python train.py --rope_fraction=1.0 --tie_embeddings=false --parallel_block=false --init_std_qkv=0.0363 --init_std_up=0.0363 --init_std_down=0.00294 --optimizer="muon_variant" --lr_mult_down=2.0 --beta1=0.95 --lr_head=0.00849 --decay_fraction=0.465 --decay_shape="linear" --final_lr_fraction=0.0 --steps=5769
Each number is 128 + 24 x the weight over the matrix's rms, rounded and kept within 0 to 255. Layers, rows and columns count from 0. Numbers have three digits each.

# layer 4 MLP down (transposed), 256x64, rms 0.574, rows 187-255, columns 0-63
102127131150105165130171136145136113106189163117146117136127135152091147115140169102148133149100118141130110137128079105118092090135127122079128126089129124085131126121134112143111137124112119
094141119131101137114163151103138167115158121131144119114087147146130140153151146127149153112152131125114110158108111109090097124115113152133141114123123124134111123139105127146127122125121111
122123124105085153127124142097066136161149146102143137118136142132120142130132138146114113128161178115103131123119137142113135084107124116105153109135112132123137108176148120132143125115132138
114104110118172172178111143123160109140143141115125149080133125124118138147143133149110129093148162153135140121137112119104134117133155098149127102102114156147094117115159124116131123131124135
134111110117133126151161125103138109118119152114152136099098100180167146102144115129153141170145118166143181128115118138094131117110124112101161116112167121134152157112128104142088128113130181
128161150136120143135154124158159140126108108122140123136116126104121146132121153109094120127120125109150131157140149141098154123121128119127164111096111143129156125106162103107163098145116099
120119139114103141136173164085136134103137166106136143134139105177117147093151154125104137129144142145109115116116096136134113122144107134131141133143150113119143097135142108157109125130141118
156142105080147137132125111103131104131066141080094085122111107127121131162118142094112123143117103089130126123106140129121071132079125162113135026110103135118132122150128109147090150103116111
155142123121139126146115136099143146103146128130124122131156164178140159139121128139121163128145147130115121138127144126111122128124112151133135135099117160148117113093124129097121156139122100
104071148117081116136133168116130141155139149146137117118129111124092117159152110113136095105143158121122100162080129108139092100115147166124136185123094131162109115103110123102138120143150119
127118115122121137161121149131153167100149151100107157131118124123142152121125142130146145156119135100102110136136146096124108098137123133092146166171134116148120141137149109120124168106127136
151185118163134098153148165153118147116144111090087160165141140096098138149179132094046125144176112147100144144129095170133112119189097154155160094103118083151087119091091123058184115155073089
176197143114127124094132134121155208133118143063106141168121106133146115148138180154132183085138127112157134131128134116126089056165127094113135098167149157167113115138110132125155067099116104
128160122125120139156096136113117133058100101128117119109138153127143120155098150086119127124128104122082120118176121121125122151146119114135127095147093129157118169128134149110152135139117104
124155117081101134159123154095130146124138137113152109090132128124133139134103122150107161116116136128149077146132132123097077111137102118103127126100141113142131110136101130137139117088159140
090139083107136072140119130184137123143095151124151124103121199146114101161141134159100145130099149139117129081126126154153121072146105226179075160121146132151160097109100107127157139167127098
164115115094114083143205142136136143104114111131098139120134115122154143124112108157129192197199182174165099126107115125088127159102142113103170163130155125111098214150111126163124071077079183
119151135123119150164117118108104139112142049151111141145125143159119151119128122124111148113144107118123101143101096127097154124144123113115142127122168091121096135106118105080130103105134144
134132125119106135125138121127131127119143125123120123137118141136139134127136145131135129113118114127136117150131127132131126135139128131124128127128140121128135132129134125128125116112135122
138142151114149155132118101133128121148146141125107155146088129126151114120119133116154096128159108132122120084114159110121149136134140146117136063158099139123080121114159096136113168177114125
119173110122150122149149110117113127121123105146119139149144118143156152106148081154107108124151150124108080135134131133126189124160123137122135075142113107142140097074129152079137138062115172
156114145104101133125096164088127138115145136120122090122110131151133150136153140121164135135148128148143135138112141116133128116141126118121111112144147141149116107141122104138126100137159135
109097129134150166164148152122147136135139159085118099147125123141135116150139104117168118148142114117156147129129120129146123153135129146132126094165108120139109116076110107086151147074141114
099132129107081078112116116102128140111179162126141108141087124138135120182175157155143160153085155169120125117126078103132124073138146167127198122101090122142137155137158111207118138169093090
104105178162113127187169139140084122155146145153123094152108140074127145132120152140103109106130109131084136124154141108133163143104146112127140126154155113124150116140139133135186154146147179
071153172177104149192100109107100157115149108122101120112118202108129127107130173151086151120145153106120090142119134135131144113125132112145223147112151145165121141139131115187119107133097126
116184097171138133160156111120135093125198167150164173109146100133131086174146195122162079145092183155102118101143104071135085082197130123124125136118130114119138142121132099145160132145138094
084107076119117122136083132144127126119086168119176100134100106134156120121120148120122099154123117111113172179115164110129106127106099150141145144120151097163134125168112165134118142116112122
172126117097149113151118158094093163155141073089153103106126128112133119164134138157105137149138120116127106115126159140155110124063089157094117099119136143139118108059116131077121126169150147
117124107123117176166135191076150180129142135130128116100126114152118119134136151094123153126114121134120133171109157107118170107136131136140139108133111112128157118112118131110121139110129129
116137106139098123158159143112128139115150149140129120106155132158102128134144107162152126126172139160154099125119142170128113088158121133137112115111112135101120080119150102167147115091124127
132131148157114131131143115074213112127119110171114178068091123125154128131150093114152124181131161146100179119103131143105192131085100144191136090090138132144119113116143140098126109123145123
117150122114115121123081159122114127117129129121145165145144129187129164131118155170116107081122137155175118129098161141117148114152148121140129135110127143187087152120154089121139112148104144
120088109141109122161133132145126144149153176104075150149113110119116156153175147143101131143116148120091105129139104074100101145120125152137102145117093121100123124100165113131073161137114117
126102050139102112135137100125160149147136127092127141140114115111105111145114124110085112127135159113116121103163161117104110104146134125142124124107111143117158128111161095120114135110118137
103123154132140135134177146131092125162142146093121146125127125146123170116127170076130125139157135158162115130106097104128135093131149107143132114138110146123171131143123120114108104138136144
119135161146101121170140119116109151091165109116150144156117124122123108120136132131109107138164119153117161090131139155101097131157149146128136102129112160166134115115114115141155125059162108
147116131113102161133105179154127147101112104116158147116091160126127136135124129119142062102122149118094137159138126157102140143148163107178110134104173133127161119146136140129103134148130097
106132139122133100130173134130119142064108122185126114104152146134139128153112150123179107129066098118116111116151141147120137147132131154176101097106128133100115116120153130135089131157135112
086122073158069127125092148143194090096146093184115140079144152137153148165120079113125134116156182105140133112136114058146154137103147152129075113144095130153131141139115161116156158125115110
109115098115131130142137151081163149076135132109165155097147129116126089076092126159142125132110153130134125131152147122149090134109111116093126105150124148157126174071152176146094136161175124
148149092098079100143120117137106135126127124110126126113119127159122155148113096141140152120130126093106137137092121111138148129101148150138122097100081128138128116096136144109125140113102152
155137129161067150120168122143089095125155141132135193146117092160105128097136144106129131168133136150125094146126147156143105126160134156136132046124138124118071149119124108130175103092131108
112121081119145162144164112086123123139151093116161146141098139141139150117133139129110130135149115109165117166093136130145094113113123112099125169153126127079111104141140116127129145142127153
144139103105118144190166121134171078144107174094125135066154141109105130150128136112102127188123145111128099116101116187173151122122144123113121142169126177130108198126178148114138105118133140
124117121137141128126123136127133125102159112122142147081123141163146129122127130138121164119128145153123111101119136089107142104182139120157123134163124120154137131103193137121091103095142112
127091097127123146147138111094126150120111144122131122132127156118140151152127147110104150156107125105141137120101114104106123097138140103146110118115111142125096137142117126131124117120137098
128117145102125135157151135110060126090121103100114144122108108160119156129152141124119157179117130135153118110140140072162176112156153110118095113089140097106113096104141150103121135102101103
120122124134109119140092099143141158158143145112167152130155110143132127134135149138117092135140146169097159145147157172116165175151097116073112173119103163145144102122131096142123129076139116
132153118158148140104123125130138109119135093120099088130130113140136189116115122156147105167141124106081108099113106087089171117167169099112157130101046152138104116096191163066122132142142113
150134085150098078133060146137107168137164140109146155077072182145136134137147161141117158148128174176126116171109110091107128081166083120127159173127112135136151116077171114136123137119115110
107130147115093138135145146104098160170134101113124124135136120128130166138118100119137143104141110126098099167147134146109150110147128124147134143104136130147114124142147131150122145152145164
138106124107107115134136146127134122113132128143108138099143128154139146128115115122111140162129117129175120159139123090137114133116125121108140131154119135132106115080154125174139095153120106
144141121181127121151150167130107172150113169134132161141124102124159126121122135111121115103145136154111151189144083124119144145122105126118160063150135131123144108141110129158171168102164147
164119105096119147122149165106110161131138178124131139117115133179141162093152079120100146154146173133107075130136132098129141138153146119131162091126131134169179126160118107146122158123127125
179094135149110101128127157157133179173149175144105172143138093206124143142141105107072112100160122143128101172154132139145133158113120185109145087157126076140120055078079146094179195077128164
136144136133123134159099142087117132121106146184159072130139135157128136110155137155089127110137131133140110131125126151123188105149085148103165112140198069120098192130155109153138145088144119
132113082127114128153130145084114108101125125100154156140125114140144134102114137160089133104141147144160127125129135122116099104160128108132122173126092139149106116115129104132133155086126140
088159134126104146123181093171147147096125133144122156135152097100131106137109163072161100133099098142156125109165093127137089139150117116093119086137174159116115155158128127169150111124123110
109147170119132127118163140130138136154153131136131108147144175135142131146124113130145132127122119126149073135104090143132126151132162115119134056171102114110130114153121125108145157119132133
133163121144141152067102130095159124122126126162079079151155128103139109147170145148157130145119129137124111108137107139130114096156178080159161119135063138128126108103115140137109194118115128
109139090132139150132153121114170073135158146134156153105119092113162158084122114154123123121134156157095080115090137114101143148144138115131122133126153146136097111154114126178118140122176135
148133151143102130154178109100170131133134167116133149121149128155094163121147164112157113155162119156154117108125109176140081137144136149149122076139153161140162120117126134153106124122137140
150130125136148130144157112120099140111150138132143128125128107125147133107118141144152140146114136159109135103126128128132120144116124143145126103128128167129125088130134131165155128148114159
134148149125151091113086138118100125087138105117119133083102124102168115098197125120110173169115116125129160142100112106111111104115140124125138095119116122170129104130124098121143127136088169
100108130142107117188177125075126130130162139095162109108163136129126119094153145105088157134113141120091138127151129099121110126147127132191103107146117129120157170142126097150106133121117109
143147155121089127149140130083126133096162112144119117115139106139108142128130114155130139116127130132109104168147107127154151126135101122158149125113122129129124118128126159127098142118114145
103127120143106107109109135121137169087137095147146156129087096140132172166128113102119154110104165083139115141128108127071142097107107126117166112125123153130136114137088120108131110121082137
104151136127098125130104169129069120125084110106166154113157110099172093082139163157116103128131115123156136116149127132114182074112104105137122164131164139110106132127097140091138096127128137
# layer 4 MLP up, 256x64, rms 0.302, rows 188-255, columns 0-63
112098135118175123118138175129142123115132136122102148133134141170122145116119142140132144148128098099148135111141137104179151121137159143126087168128135098087160141149110153120125164076131170
133117152096107142147127124175140117193139112124101113117129105128112140160147136102138130103170130117155148111115132136120145120102146110137101172140098135136144147151099151155102133120180155
105145134137144135097108130125110098130137148107150084130106117103138146168151123132142124114102141131190149153132135117107159109118125113054098120134112170147134109135128121115111127123110106
160119141138110157114121112152185098142077160061129156134082127144165160139132126126157054150085068118109135138162119119099128174095105130092163111094138118155156124124083108138083128119137188
130147160155179145141107164142116120153106126135129142163149133142152171138131140148111078104139135162156141133133139145129077075105086178137129151121160137150109114114111163132144125126142086
121150073153169106105133096144107108118125142146093120079110118132110088107120145150171111101141106126112127134114093131128107141107098119109095096110141109167112127154130111167131133154187167
114118139142137158162094135127115139166126080131095128165132148095099107113129138123129108093134126118113133127150113097161147149128130116129129127133144118125126149170147129112129135127134129
126108114101128101139127156121118134133114127138107126145141137119129116143138112121149144156126151119059151101123119127122138122076106161132128158079152136143146103090135159098105162133127133
103129089167134145100105153088136127151166127144130105131094122120132138102144127162138128148129098095142121133085149151155168152096095138094119137113106097139129122161092158182144132142124133
099090135139130114122134095125103111146129123113126129125124127141107135146082139115144118128119090083094137121126095100138134123147142175078207163119106134120136168163133092125138147098135131
132142131109169123134141110117103105148156151154086114126137111108096146115132176092124078095157093133174155182175117137140134111168119118125140131061110117152146153164121129104141115152140116
144123112140110130122158101140162128138121147107089087152148154107148131122157164144177153112115186122163125114083123150110137135151152097132116147174163160147143114145123110134106082118136114
140118197130129126122110118126108110122130153154153130110097132125101084155099097169131108151127121143112165158165132152154073135124136143127132108150147159153146151134106147149145154116168102
127150101136151141122086183117124162116160108142106117153154133061141170130143131144142127119152158117152153112151126139157133151144157121139094112067128129153177115141114129091094142186123122
135161149177129155137136158086146142119132160114154114110107142107134137120112110138158119164124120125090103128120105158155158122180114086123123150132157114120171140133101138128149135143133140
086105160147075091112109103145176149148111115098068098156176130078070120108110133112124130180146122138076144167185129091147157109103152152132117137114141103143122149097130162160092121125112152
115131118116129132128124134110095119128124133103070107108133129139076153087100157162109114106130127131129116119131099099128142109125108126165114143102128117139138156188108093132108078143118127
180158149140153140079107126155105093180131154141149116165126143104101120128099145115157101116073120108112125133107125162150142158092138115126127137116142120108136113105130136144117112137183116
123134143139128105143106120133171111149131106141098135126152153115131093110102152138154155097106127110147161135130135070117112142146129122121165098142125114086123147128084117158135117171138149
109102128136108112139127136143151139131097140133161110098141138143168109141137151124152132126089106146160147114126098118142114144124116140154119129135146115132145116157148119126116138135127114
138134121118103159120076126113110149113119107116136133112109140127127174163118156111135092129100136108148125115164108119125126065124117146123093147120133086103126145126124115139167145128126122
090151140172167161099159135141096148154129150117110114111147121124097129134141124129141144108126134144151112108102094129087113124095124116049142129110135131085080119116140152126123105162144142
140167134144103114125137114144116127090110116159152103140126136123131119106144170142185100139119141155171113168143118128098143117139120105134146145129094114112113144114125093162126142163132076
109163128153192093088117137146122138082125158095151109153104158143106102098100099090163192141129134113103125143120142155107144144171135143102156112137143112079136120154159163143130119133157125
145167105158155111145116143080150141138127150112096092139123153093152160146137140117176115127103147095152145121134095159127146138070128086148143094148108110151138119155152139149101099124111080
149131124174116103151142107138146153113131183139113138145131117119113153112119136136170063132132201130108113130161140095146153157147156084144161164137147169151117128158096129122115121141138116
160154116111138100117123098097154080131138119134073110116121144096131105140122122106124117104141099125108106093151145128106143123146116084117122129136139126118132088081123153099132104123139112
094131142143100143139139140123108087143131129111124126142166114129145113105097129145105120126149091134144151099109147140103116141140166133113125144117141098100148147131089107164149144146126085
122128131113147173149158212105123122126139143122120132153145149119138091142133139149149134125110165099122163101145148123125152137123102117049110106123137123148095144149088136138071102111115174
153116133127111174130131191118100120086151106139137116105137175089094211126110093132137158168097090091085126136120102151125109114132166145116142128089175119167164100144120140114091177142191118
175146188122106093118134108090146084163103069121117121139130147129123126113144122090130056128088166147133141107123181159102157139052125132149114107080119109131154133156109127072117140152090153
172125154145148126134141145147162065166160158117164093125137124146133124125128142132147121117108144094162124148096142140122172155144130122128140118173145139147111160106117112122100128154139166
124143123137126126120119163131159154141108119115151142144106143158108130162160145109141137159092116069117139137132135114120089143102100150133123136152156119163130138120104157170097126138121137
120121082132141132159116129132109082164105143123110128166123151097116097133145133091135132147099114135119133134137133120116111153142113097125117145139118167125118150122125109110101115118140146
127186110127126122155098143116189108113165105142124116101097216097137094144118104161127170101103131129122122094119096103134097135159109182132137158092129134130175092128139136158153127163097091
152102132155090135156131119160120122134159125169131123090108113094108157111110144081122094132104135084128163115181167134126142103147140120103159144164134139146141125130117129135145168097144107
143097121144109144128087148086165111119100154109085141124103141124104146110155118144127135091108157114127132148154130169146154124190141074136140161117187125108172100119143191123150093143104110
100124134134076079182135112097136149155093157121143119120102131116134131093134112151154107102116126105135103129165128144146107150129137169119095129125190161176133137155110140118132135145154125
169171144151158088133101113127142139104151085144153114145137113124135083130123122144157173120086110158099100154111155147104132129137106176112116129119110114122142114136132170124113103132124133
126106147163157101121085125101170143180132139118104153159119154107116126104119154097154092146112144121152108099152155112129092168136137149160121135111158118129133144102151096163126180149165137
124108132112101153178114112121103156128110102124115123126133127156079104115099077126144114105115141123114157182146140100121142163108136134131103122160141140123151111111118136134121099094159130
109109122141117147137124122137120128158110123114108089134138130127129114135098140126139140094113084149123172170113117130151130151125124117148128112131149122153141148120161141141134143126149188
134126156103133149080125116144121108127129155138163110119149124176140122145092157124125105095128129124138142147084160084160110158140146105137107178145149123162134122147098116116133155138129117
154123143116097101154149088098106107131079162130128131142125147115090120157107127128127123136110151103145166138104142158130117156139119146151132109160164130133126121158148165140158128138157117
170133140081094112142124144120125128129140130122117145134175175140112119119134140086115158116129082139137135152118142151111137185119105168114128149115098116102136153160126147137101147134124095
172110119150120131141129122123106130091126128128083072154142130093135083108102133122123163191090105143166102116101130133139142096120138137147088164118107092146134121118096149121102154125141181
138118149155110071129140141125161138109122176115084118109113117144090127148155168135156117113116132167123149139141131138152117138175154111148162137147144131096123103102086148164075127162145078
142140140151151118156092113139136112160106137117102118158095103128135124124105126156163128100142121134105194110127119157145151154116135132132135122107097129125097124144129150136132138135132130
167149120159118114120118082139109136114172114108127100120158144127153147101099138152151128125135158148083119109084136135117143147122134163123167140138105121136154138146133146126128099176182100
127127116129131134118137137124133091137106140142119139107107155126126163109145154131134146143150129105119142137132094105153155106147120133141109162095120082147125133126131140110129123136148116
132151161110125133126149140155129066116067119126159113123153154107101118148126126129132132154085120140106114149100115175133116116167111130165111130148174077181116133167144103169167140141148143
135127083108139193101137139151147107127090156147061135120098115103147160118104111145162120156136105190158129150155157105142128149118091128095145170126106125129166117094133122155137113177113142
144142147130123084176185104151157086128095131114188102119140175128097138158107098113128198129105170098146161165062141127119126150136144146125148111165151100107133134165137161133146101150137134
120126132134171135114090130145129134127110108145157147088123108144132158078110076133143143117099114114155107112113143083123122120154140121132140155120141104148171126169138146131109128128129091
191148099174118130092078149135131118126112150155089112109121134160099143132117134153144111091151106128143155132178181098153115218073158096199083127136143107122090130158107150154181159092127159
151109154122152099105095122111152120136125157190141064148135136085077139101152152124141161149099079153153152129153090163111149136106105185106168113130130115112110135088123110135100124122143122
125108156150139100114102181118136081147117125114108116141117106139129109099125134115138123068112138172174130132139159130141112156119098134141128163152067120128127117122139119213136145125156107
113126118123154140109108104167128083184104128130133130163148115116141086113143088095137148145145132126125109106104134151120127117109139124128105120131138111106110134108130140096163140138141121
140120149134132143158110113136115125166106113143135127100175148094129112156126150083151154130144161116172104156120123170157073115135134139149107116113107120145164086159111168152097106141100168
130165158166124156151147129070114138106130148076111143127150148093137134106122106133148120113125138136150104138111168131072155133123130124152148161161140116104123123163150136157149143155172081
138131119152139160139094109107142105142110137140143139138139104130090163118144104143134100146143145152079094098139124112132161149139152140123102134104168124107138146148103146128148116207152144
099159107130112125120145168097141155148133174113120118134183124117097094078132127162127180104113184131094152116139104118167146118062143146166125143107164086122151127110115122126134100160155155
124141152153106105098139133120087100166165175091133154156120120146145127129132130136128104125096147133141188190148132113141123145124113108122095138117140115166150115148153074133144121148130144
122114154164133139153141126188129151137120137134139114133125088103138154080160137125142151130122130125151163168138116107114139091154119127114118156147154119122093135174101164105101090119135154
167152152115126175109138104128152126130143128125094129133159113128100170161086109155095127131158141141130164171091092131126131117101105111116070166129106106150089149160111142131077150124126142
088118103168140109109175123177114114107155137132124180145103105117158106127120101133138121113149115107086139124124143129118116110116158175110133145125165117168154121122095129118097138132137140
105149114169105144124073126170109137116070137172118131185170077140092173164109136119110119127090120113097126133128121119081133094124123115146134175116124132086175126109088075103123150125134165
096142154110145142131123154135128127087107084146190122106098184127168142161123145084119090132118122128109177160191120136180136107170093122163133125129116132107172152153113136128118118124123140